Weights of a small GPT-style language model, trained from scratch on English Wikipedia.
Size: 23 layers, MLP 512 tanh GELU, vocabulary 1024, 5.5M parameters.
Training: a variant of SOAP for these matrices, 367M tokens, 2983 steps.
Each number is 128 + 32 x the weight over its row's rms, rounded and kept within 0 to 255. Layers, rows and columns count from 0. Numbers have three digits each. The size before them is the row's rms in percent of the matrix's.

# layer 17 MLP down (transposed), 512x128, rms 0.339, rows 313-338, columns 0-127
084:207119146097117154115155097104146153186122119093143087158167118098159106150088123108130070108130178090107099092130120089129132110105064122173131156164158095078079105102130101156154100096155151104141103108167144066087111178193119154101124139179100144105207121130142133112088120122079132155125141143127098139171143151068126116055205112147076165178088134072135109156148167081125146150105
105:126097131153077163132159109151078146103128079155174140117086107059165101146146135117186070140133180139118077094142167133087117107114136141110168109091073096107118134143165151110191123187186134121146192132147092121094125142119119168075109124100136058128141145043150163189131187129134116155156103120138087166144139141081130163127057208120134135101144102096086131126142132102079137100105
109:115122161131140159134068179084093123124179074119107064122086161119122151117170160123130140089121125192111084177195119135172046140105148114163132133148161106127049131124154200104205134085142175056080118149133166121128127148144157132113161129156092116165149162152168120133149141096116106164109085115131121082134143164115121130107085138104150064125108105077104123063107099122151164086159
106:158115150101128117128123114117109093118149190136127134071111103103129133139093121159063178101099114089111153055130147125160131068081106154130127133184163119154102078124092067200094084127124103121103134165114157162197106144199096179152113148145145156148138113179188117128169139143219121142086137172220143132130117149130092130073128119132098179123121083159146134099172133138129109140086
083:153140133170120178145161168153171172150167116140106134092160108147130138138134155100073126181143222168160115147066117176242154153113149159067143150102116167120157096084124106102146131150156095108189196077127101117142096119163138073145131145142138147147137099185159124138138098127091144102168135127161175139119157140129079180148156139157130075085135128099125162101199159147146148153137
066:136123152164176114126164142119157140121174165140115133100129089153085179119132121078161145123165072072112158134128122148076146114124111146183087159141135160113115125180099116177097117114150114168101114161168126182096160125111054149144198139086099126092164057164113069096126113203119153154121125139137142133104138130174133147171108119164176042125140166203133170099104091082088178116124
111:125174135162111102097124193174124116163147106113153144133132028217148127096147114160103125121120131091161096161130134078101131151134123193144124112199171127110116186082073108123099175131156141084155119101132165131159128126145045151116124067149186118098121146062087095115099152138146137138082179085166140091100124157163137057125080155092116118133091127181122161123119101122135154136147
113:124071142073135083077139100142101117168137143109106056104141123142111102125114139108073145153151096127115105134188122146130191105126177179087137136088145158098117130130088154179158083095144099132157176092146100128080132123162161120184107190182176135157144150129159106147070144106138110069127143102114133095092156128019142152129129125184099108124100106082162132127183174143113073095081
090:096136157168085125150064089132104127122099089126109155115129159123199103147127129105120117110078118115103126096128104096147137159122124116108114072186129083122137143112157124186120130115127132093162148121182123167154242121140116040140056157091107120083163142080145143088153130122129133057052078142148139160182102144077116109116176074112117106128141146154159170208121112115145123116113
100:121129090126176161151093110184094112121067086160116135167134074151141174059154146114166126114127098079110155139130190135092149066051126137184167110133151128180161090095161108062121112172121156115102115110078136116119144156109102134083200159142085108148151151124092129130081128142120119156111088118131142096105159076141184095149103119111160136147093122185156127143221067150113105124151
106:125129176160142175138105173146084082075139098133095152123155163124070133092134054055096161137147187137100126129128124158128178136124127203115104098115115165138114151125077135082109109157104107076110144084148124072127079103099071066102121119199164197092105106121129129126089123115170110113184111113091131145105154123108191137218152131142169152168098132108140114117137175132125143115170
100:163105094161145180157159100182164098059109170171121130120138125120128174067174096118078109077121134130092141125121116132071174088164133108127076124103079163106105097171084116146150221148144167118129152119185052110173103076136105123140109141141196098150131139094156149147118097130133100146127150108131166192115155121131120145063126066153130161090199126121086149118159140130120105158160
095:163138115172116116133130168098098170128132155153088178140143158096147103151178130091119111167157177189106135150139113112146122059096148098070141160111182128174127130129129141151162137130137074070091141114142175104157162166152109175036174072179118140162091128133144116191115173119145135198077113089169147142100148143158191069118118088113140055153120147136133134166167114094104144128142
089:094142195178126136168101093110109132139166112141129146136136131088118131085094077130125080127125153194172137074155092161171087112123118102153125141089127100123100154186111099152142181071121182124124144120081146121108206184157082102070095082072149079082137124095147075168168117182105146172123177093123072120135123150138127154136145129141123060195148110144106173138120091116163099151137
113:117120154135098126138080095094135092073113117165132135143135096108133129175086078136153167115097152139133074141052120122156073141123044160188164109115181072165122091133145130076094139166163154122059139164099151149130125138141139142123119160137153090096109122186108120147087044120134081103108130141159143110131128175069125119096117157149202190168152178156095119115191096125120108094092
121:181121201108132168159104018202154085124075098162062170145136173121179108185047109123122115125081107090110132102113095151101147118159083126160129116137120091143125094131124139101128125111127124114112119153170090141180116107062132162104139143091133160142094125146119096084155159130096123109168146123072166156103209102080093133169141133084184116130113109095151136141136167113133110108149
107:166152133154107098090145147148124081167099098165155060096146200093114139145166097124151137102102124191143115171134112130119108132169120110159178128131153035130179138147133083119157138168114150196206127100118102159146144063083115144063111108171107148094127121147115128107165124180155130106130140058134119135173086199086132143078116174115147150103135129151164127149119138158120053089104
094:150104131082125159126128107148118091147165145119130065145081131093146109081109167126116173104112130133157130146143106076088094077151127082155128158127173127120107150126148150100146071149122141168149137095154159113128129169117161106131085141126156112041129055138053164113173111137135116087140080129073186087138086186158073160147187068086147158151171084121148170124154077160098107069095
103:131103155062149121101125101082176092119067093127148131182108149122147114156141132177128134141172108127117147154137178134102115156126154175115090153209126144135135136158075103136115092167127156178071108146121110165164162100169102139112177168114144135173124126181126167117099107122078109106101129134190147110100110082110119131043179097153208165177151122146035083139140156132172142094134
091:118163120158127160157135121156076099102115146122137152129150139137089130117105064123132059155134153201161119108117127182111163182137146143129184105076085122132136138070122130142093100054140173086133157153125078093192120097128098156111123110129110130089144172107076128125132121134186068126118116116116090063175089109132176076141109121087181045103123165175096061148102116159167092147119
116:137185185117177134105191133152146128123125135088137126168120161081125173153102066082177125140090135139157140112091103186089137106149155138115141152164165193151112098095083089148105118152098039145211076128168082155100169074132120150102138134139163144143118091097102149089148124137071076105179122113130083142111130120082152138158110088124128157136118130138128126096142121201148184175078
098:083049113139122116100163097153094118093091155117147112133122079132183095176097163112133086125091110108075110160187140120173160116129137151058137104108099079070103144123153105127139132112104128158049182117143128121142096093115145079121148053106126124127114043162110078132106173130138124145114133168138115124071177102172100118159124071125124152130162108136081174138124139029162122140103
081:166113103129146090119110103082108163118158140061145112065099159090142071121098113156136086153071097136185130093136129160190120144165107115023138138164150112077134157117102079130154138145120158154135135158180138151101096141083143131166119118171130098174095076124158134090177104127131157115160110152148199112098175115092133136151126132131136162121144096069086154115042192098099124090093
094:127231191200097117177117148177146138175178146116145082136179148119154122114141134118116106094141116130099162088137058090111095081091130145091143111096124199140139092151133132136114184133108129118073138126147108127114130137130110196139125113125086130157144126102159086181085083096148096173102130105149147108111146111153163098075109077132128108158102190142158096131154129019139112114095
095:115162134152122130110117127118158118135129114162138132160143158205136059169156152118087139112137122161179156175064142148128134195175056174103120145137066191169126166189106187112073163140135144107097122100185151135140090109121197176111154173089091136115116079087132156100126142141162171112132108095127116172156112095143121083156106092098125084095112146131081150100133156115199103125170
093:085146125095139137118113112083105172053168137174111134121129144164157141120114081150140130131089101129129118170152106123139116101168079140062163155035105123126154099152116174110135190079177175186109110131146096153151144134109192075185166126177103066181133116081108154083112136139149091157098123128157095114117162100194115184123123133129098133105076136143131119109161118210170099137112
# layer 17 MLP up, 512x128, rms 0.307, rows 314-338, columns 0-127
096:150111087126137121073061160178104174145140112098167186158067108059129061125112118132113114120164051095160147126117084164090105081079171160072080114160081161160099114179171137125075086096164140109158088151099151124140102139084113159134138096117147133144163092135076120155104177149104160089144115145163138140159166148118162155124138071155167133145161195083163126129127125164130121145103
107:066164112091125152103105103081160186091132168129161126154117120151163138171069153165150135101165071131167094100188174208137127109110185141125129099112148087196133113105167165155101110134142145096128087165208147133110140110145118139157128145087122104115169125143140163102116129088126126110112145147161146091110106067133162161105041122107033141124094129138092174101128157081148170136160
106:123119134079119148072028131062197144178088056122116141129089106102184151114091127145138136120137105098156134115177141146132123135068082118151165110119111105126115151088126101095119082140156113163158127142130052163220119157093143129066126120113076119071102165077092130094134161178146116173133178155129106105129187111155114131129169161142125145082095164132146156133175132144150151142139
101:095144120079179088105132123142122112129100158123115154184076173119106146139096154104184144113116054089131063092168132141066095114197128089144075085129105125163145146138114167150122104078129162147154110153162199125176165120126151185128141113127156107126115150094122143128137143092151128107060156082093096135172115088082144094042090120117089114111040123194116138120107112104127123095139
098:172098152121119100099097070178138116123105103111133107113133175101114152163180137189155147128135142112147151131153128146098122138139178084161134116122087162157142117111056160106108140199168165181170130148134157150186107141110109084157076119179187166231174144104160182174157133166129149079137104128131146167121105136145159122076133126169121057085129085144142116104146095143156172089086
101:156155176159111115057134181161125160181102077109127127096184116112117129132128106054132143100121144064180080158136108145148165113114140117153129152133080101113115150112155125144185079109099115184130123180127196143156080117097048171117145167166116069155203124112142137129162096090151177126167099063130086122185128166139125149145074108081133148158113121125097143112083143124136146089115
107:162138081212126147149122118195075102192081129116123134150170105137134110152179175102154096170170074092149127138155110123113126136129125113096165155150169149089085069152132121150130178140171133120148157156169117159054195146093124122141128125089154107139109110125124134127113076123189174216118087162167090134093153144079148163125201127083140153109116136127117106072180144137102152147138
098:143114106121167151117174148159192053146139169183162119188165141088118098154108064115138189135193176152113116116232151204135151143160131127129127164077117188127129123091126124125078102159111169168050135106160145103092053126139152132134183181142123121138078156145103146121108104111148136157138140175138131153094115132145114141128110131104155091132109142129082117091170137181111139110098
106:175191082113103133146164101140129042128123198073190125078141153140158128127089164151074133130150099116097146115166144143191120120109073176130066139126134108137119082163163125094113125130151078123152133167119143117144094136153151136133124092137111155135109071133096155087197110112135135102133161127082136158127044104164146110043133192166116140089192143180119130155139119112085120125166
106:161134121115151163109138067109104130111155161134134170128110115127157092124130137069099143128131109102138126182107106149111128126169127168116102133128151125036074136113206137208139126157173105184128126106173186093207186112156202140060095102086127159133145140100139121135109108098095141093143110065152088124168181157084177116135143144098143137178089107131140156118119176074142160169143
097:134092163133140145110222158120100125094133101143127072167154150126107087190176074133140160122175118124113137128121139153093123097129118117112173162174129165138052097103113169115127114142173122147108170098091158196061137150132077142136121159128074144068131106088113094157062214136146140113138137177164091151108145164165172128143169136097167150125132138134092116136086161114153172163196
100:126073124110124126099139127129127131130135100092159085146126122137174150085139148114126155069129177106093129098177161147162137179103082166113117133128189158108101145154133059101101128197102112139142131092127139119077127095109071091120115224140146141167196127076145091101094143146080183095125169144118182133180109203125124139149104154148162143102080156056090097142180177147140137155099
101:169134105135132108142145138052138115120130108088112114114076151082107091126139170131104127141137130115115127133127091120121117117127128155108085091108165116140204214151142134182104092129121120135142093132137191132045183098150135206092105147154058107124091110101124174050172122147075124114119047160116130137129130159095064137170091163160093139093167114069074140148139177124162130113142
107:153110113096175144157202130167162184131209185111116192126116128164118124179083169105115090132163153100101163176136103153132148121111205176111134128102120188077115124127159109171165104098083100087101101148135133132102134054100142109137090107116057175153129113123167129084119196140125094138189159173102098110126128074123139114130113118141158129096099112123110142130102157124177125119053
106:123209121146092120108120108135110143096111255141121145096126151135185131174175132092099090084120105125120101102192208124115128109085146145082065146141137130142163180131102104174124107068132171137101125131153098157156125120123129146077116077115166122139137098124143110148211134121116132145177101162128109050064119120118159119131105155140160162076142145160155134102177131154095103118113
101:099115153141183146076162137122099124128172101150107132152092121110117181033145162112072099148149124144132085120208112180123093102085145066122107098089112163128196114091098145112110150187127055135127113130126170153145095107152172082111119112160118149149093150102126100107091125127178113143119155190117142117147091168059101129162156171172156186150115151133115145136138159134138092071197
090:129180082092179126036154142126123096086077156141143144090164090125172107168168115144153133107108118086107077048128153132102137137122103155134157120136103155154108136130134105166080110110099093122115142131152098102136164118186102108129106089116135186132114079105103146153136185102177130130091114120093040149117141097139135113097066170129167147096148137157113066110092169203206124121167
097:135126101118070103117140167151054152130118140090133150106063103168127080122076112081082069134158129142179133069173150132168116154030145146112118122139123117136169089105109093220073103094114071144100162115150127123132081117143168142109138091173139164082084132152172140095140152134123117134122127197149112145088071146120158132101126201141146089112109173123139171165143147120124125123176
092:154095075141157149032137111138109124168141114159108132122157121051167126106108142117117159105088089113063075136137075157132147067141145131109070081156111133133174131104132087124164108165083109103138075108144156199085150123116123097074085115148104139094032092126164116099124130110105161076103175172087114145128127127086101165105115130148069142098098078130108123113137124147124179181110
107:074160058121080075135104197128116167111087151110111159141059134073151151150090158133153090091099107110155142082077177125097091119148151105163142155135182154172126136137142113150070139126138168151125070073136147142134083191133128118134186104073123173161124118157122108111178186149097114079140189161155143132130153142094110155120156143047158164123079133115123137111089183138138153146143
104:061123121125185108130111062173148113144149149150159090166164104129117100137167128154082106126103110120129132078089139122123154200065153142158138080077075080161117168170097089104156134124074123172089124066133180122129107134130138122154114121074068133114201113104097138118135095123175147100087178166085057150153129164165093176115118117080127161137108139124072118138156158155159151142173
102:111129139138121146123115149192192107139114124184091144208132122152134177131166132089146151126155156110080127164093119087100142106127112141237152098128098133149124121150146152188144140136139072128105171104132112123125148079136073168124138157074160122118182188117101129159075154117119092134063165084148094120153088123147150101123106117131128108109078163192161155112200099181150107203122
095:075109111078124136139110108107117101145146158123146171147111135142149145148082199135128065166098129087116110197118146118104166147110170065083149131131095127119163159143146123110171055136120103110138152147114122142180088141132142100185181106084068111097138180163142145134113112115166131050095175173118121155177115184143131085174111153100107099081125095163176208096101123098129193121151
101:185079121113159157160166082129181106143081169080090186130069108077060105124113149104138183121208099112109093117132097145158123096132164097180112102157112106133101104029170142095121081095122143105134106142132144118081130150108114164094126069106078087108101162108166123163161095079085123084130152132162119105078142133167137116099147183123104118127149150123162121135144143085168116188129
101:165104135137119142098094121145136059143132110117112134127094133025113106126124157127122153071111097131162123118102146112145115180092114086119104147202129167009120130143134130148117080196128126170175106121120106098150113158117105170139097099072156154088119182095110116117097083085096172105129118133125140093172178189152076146160108144079188120164151114137128076108149156085123113098084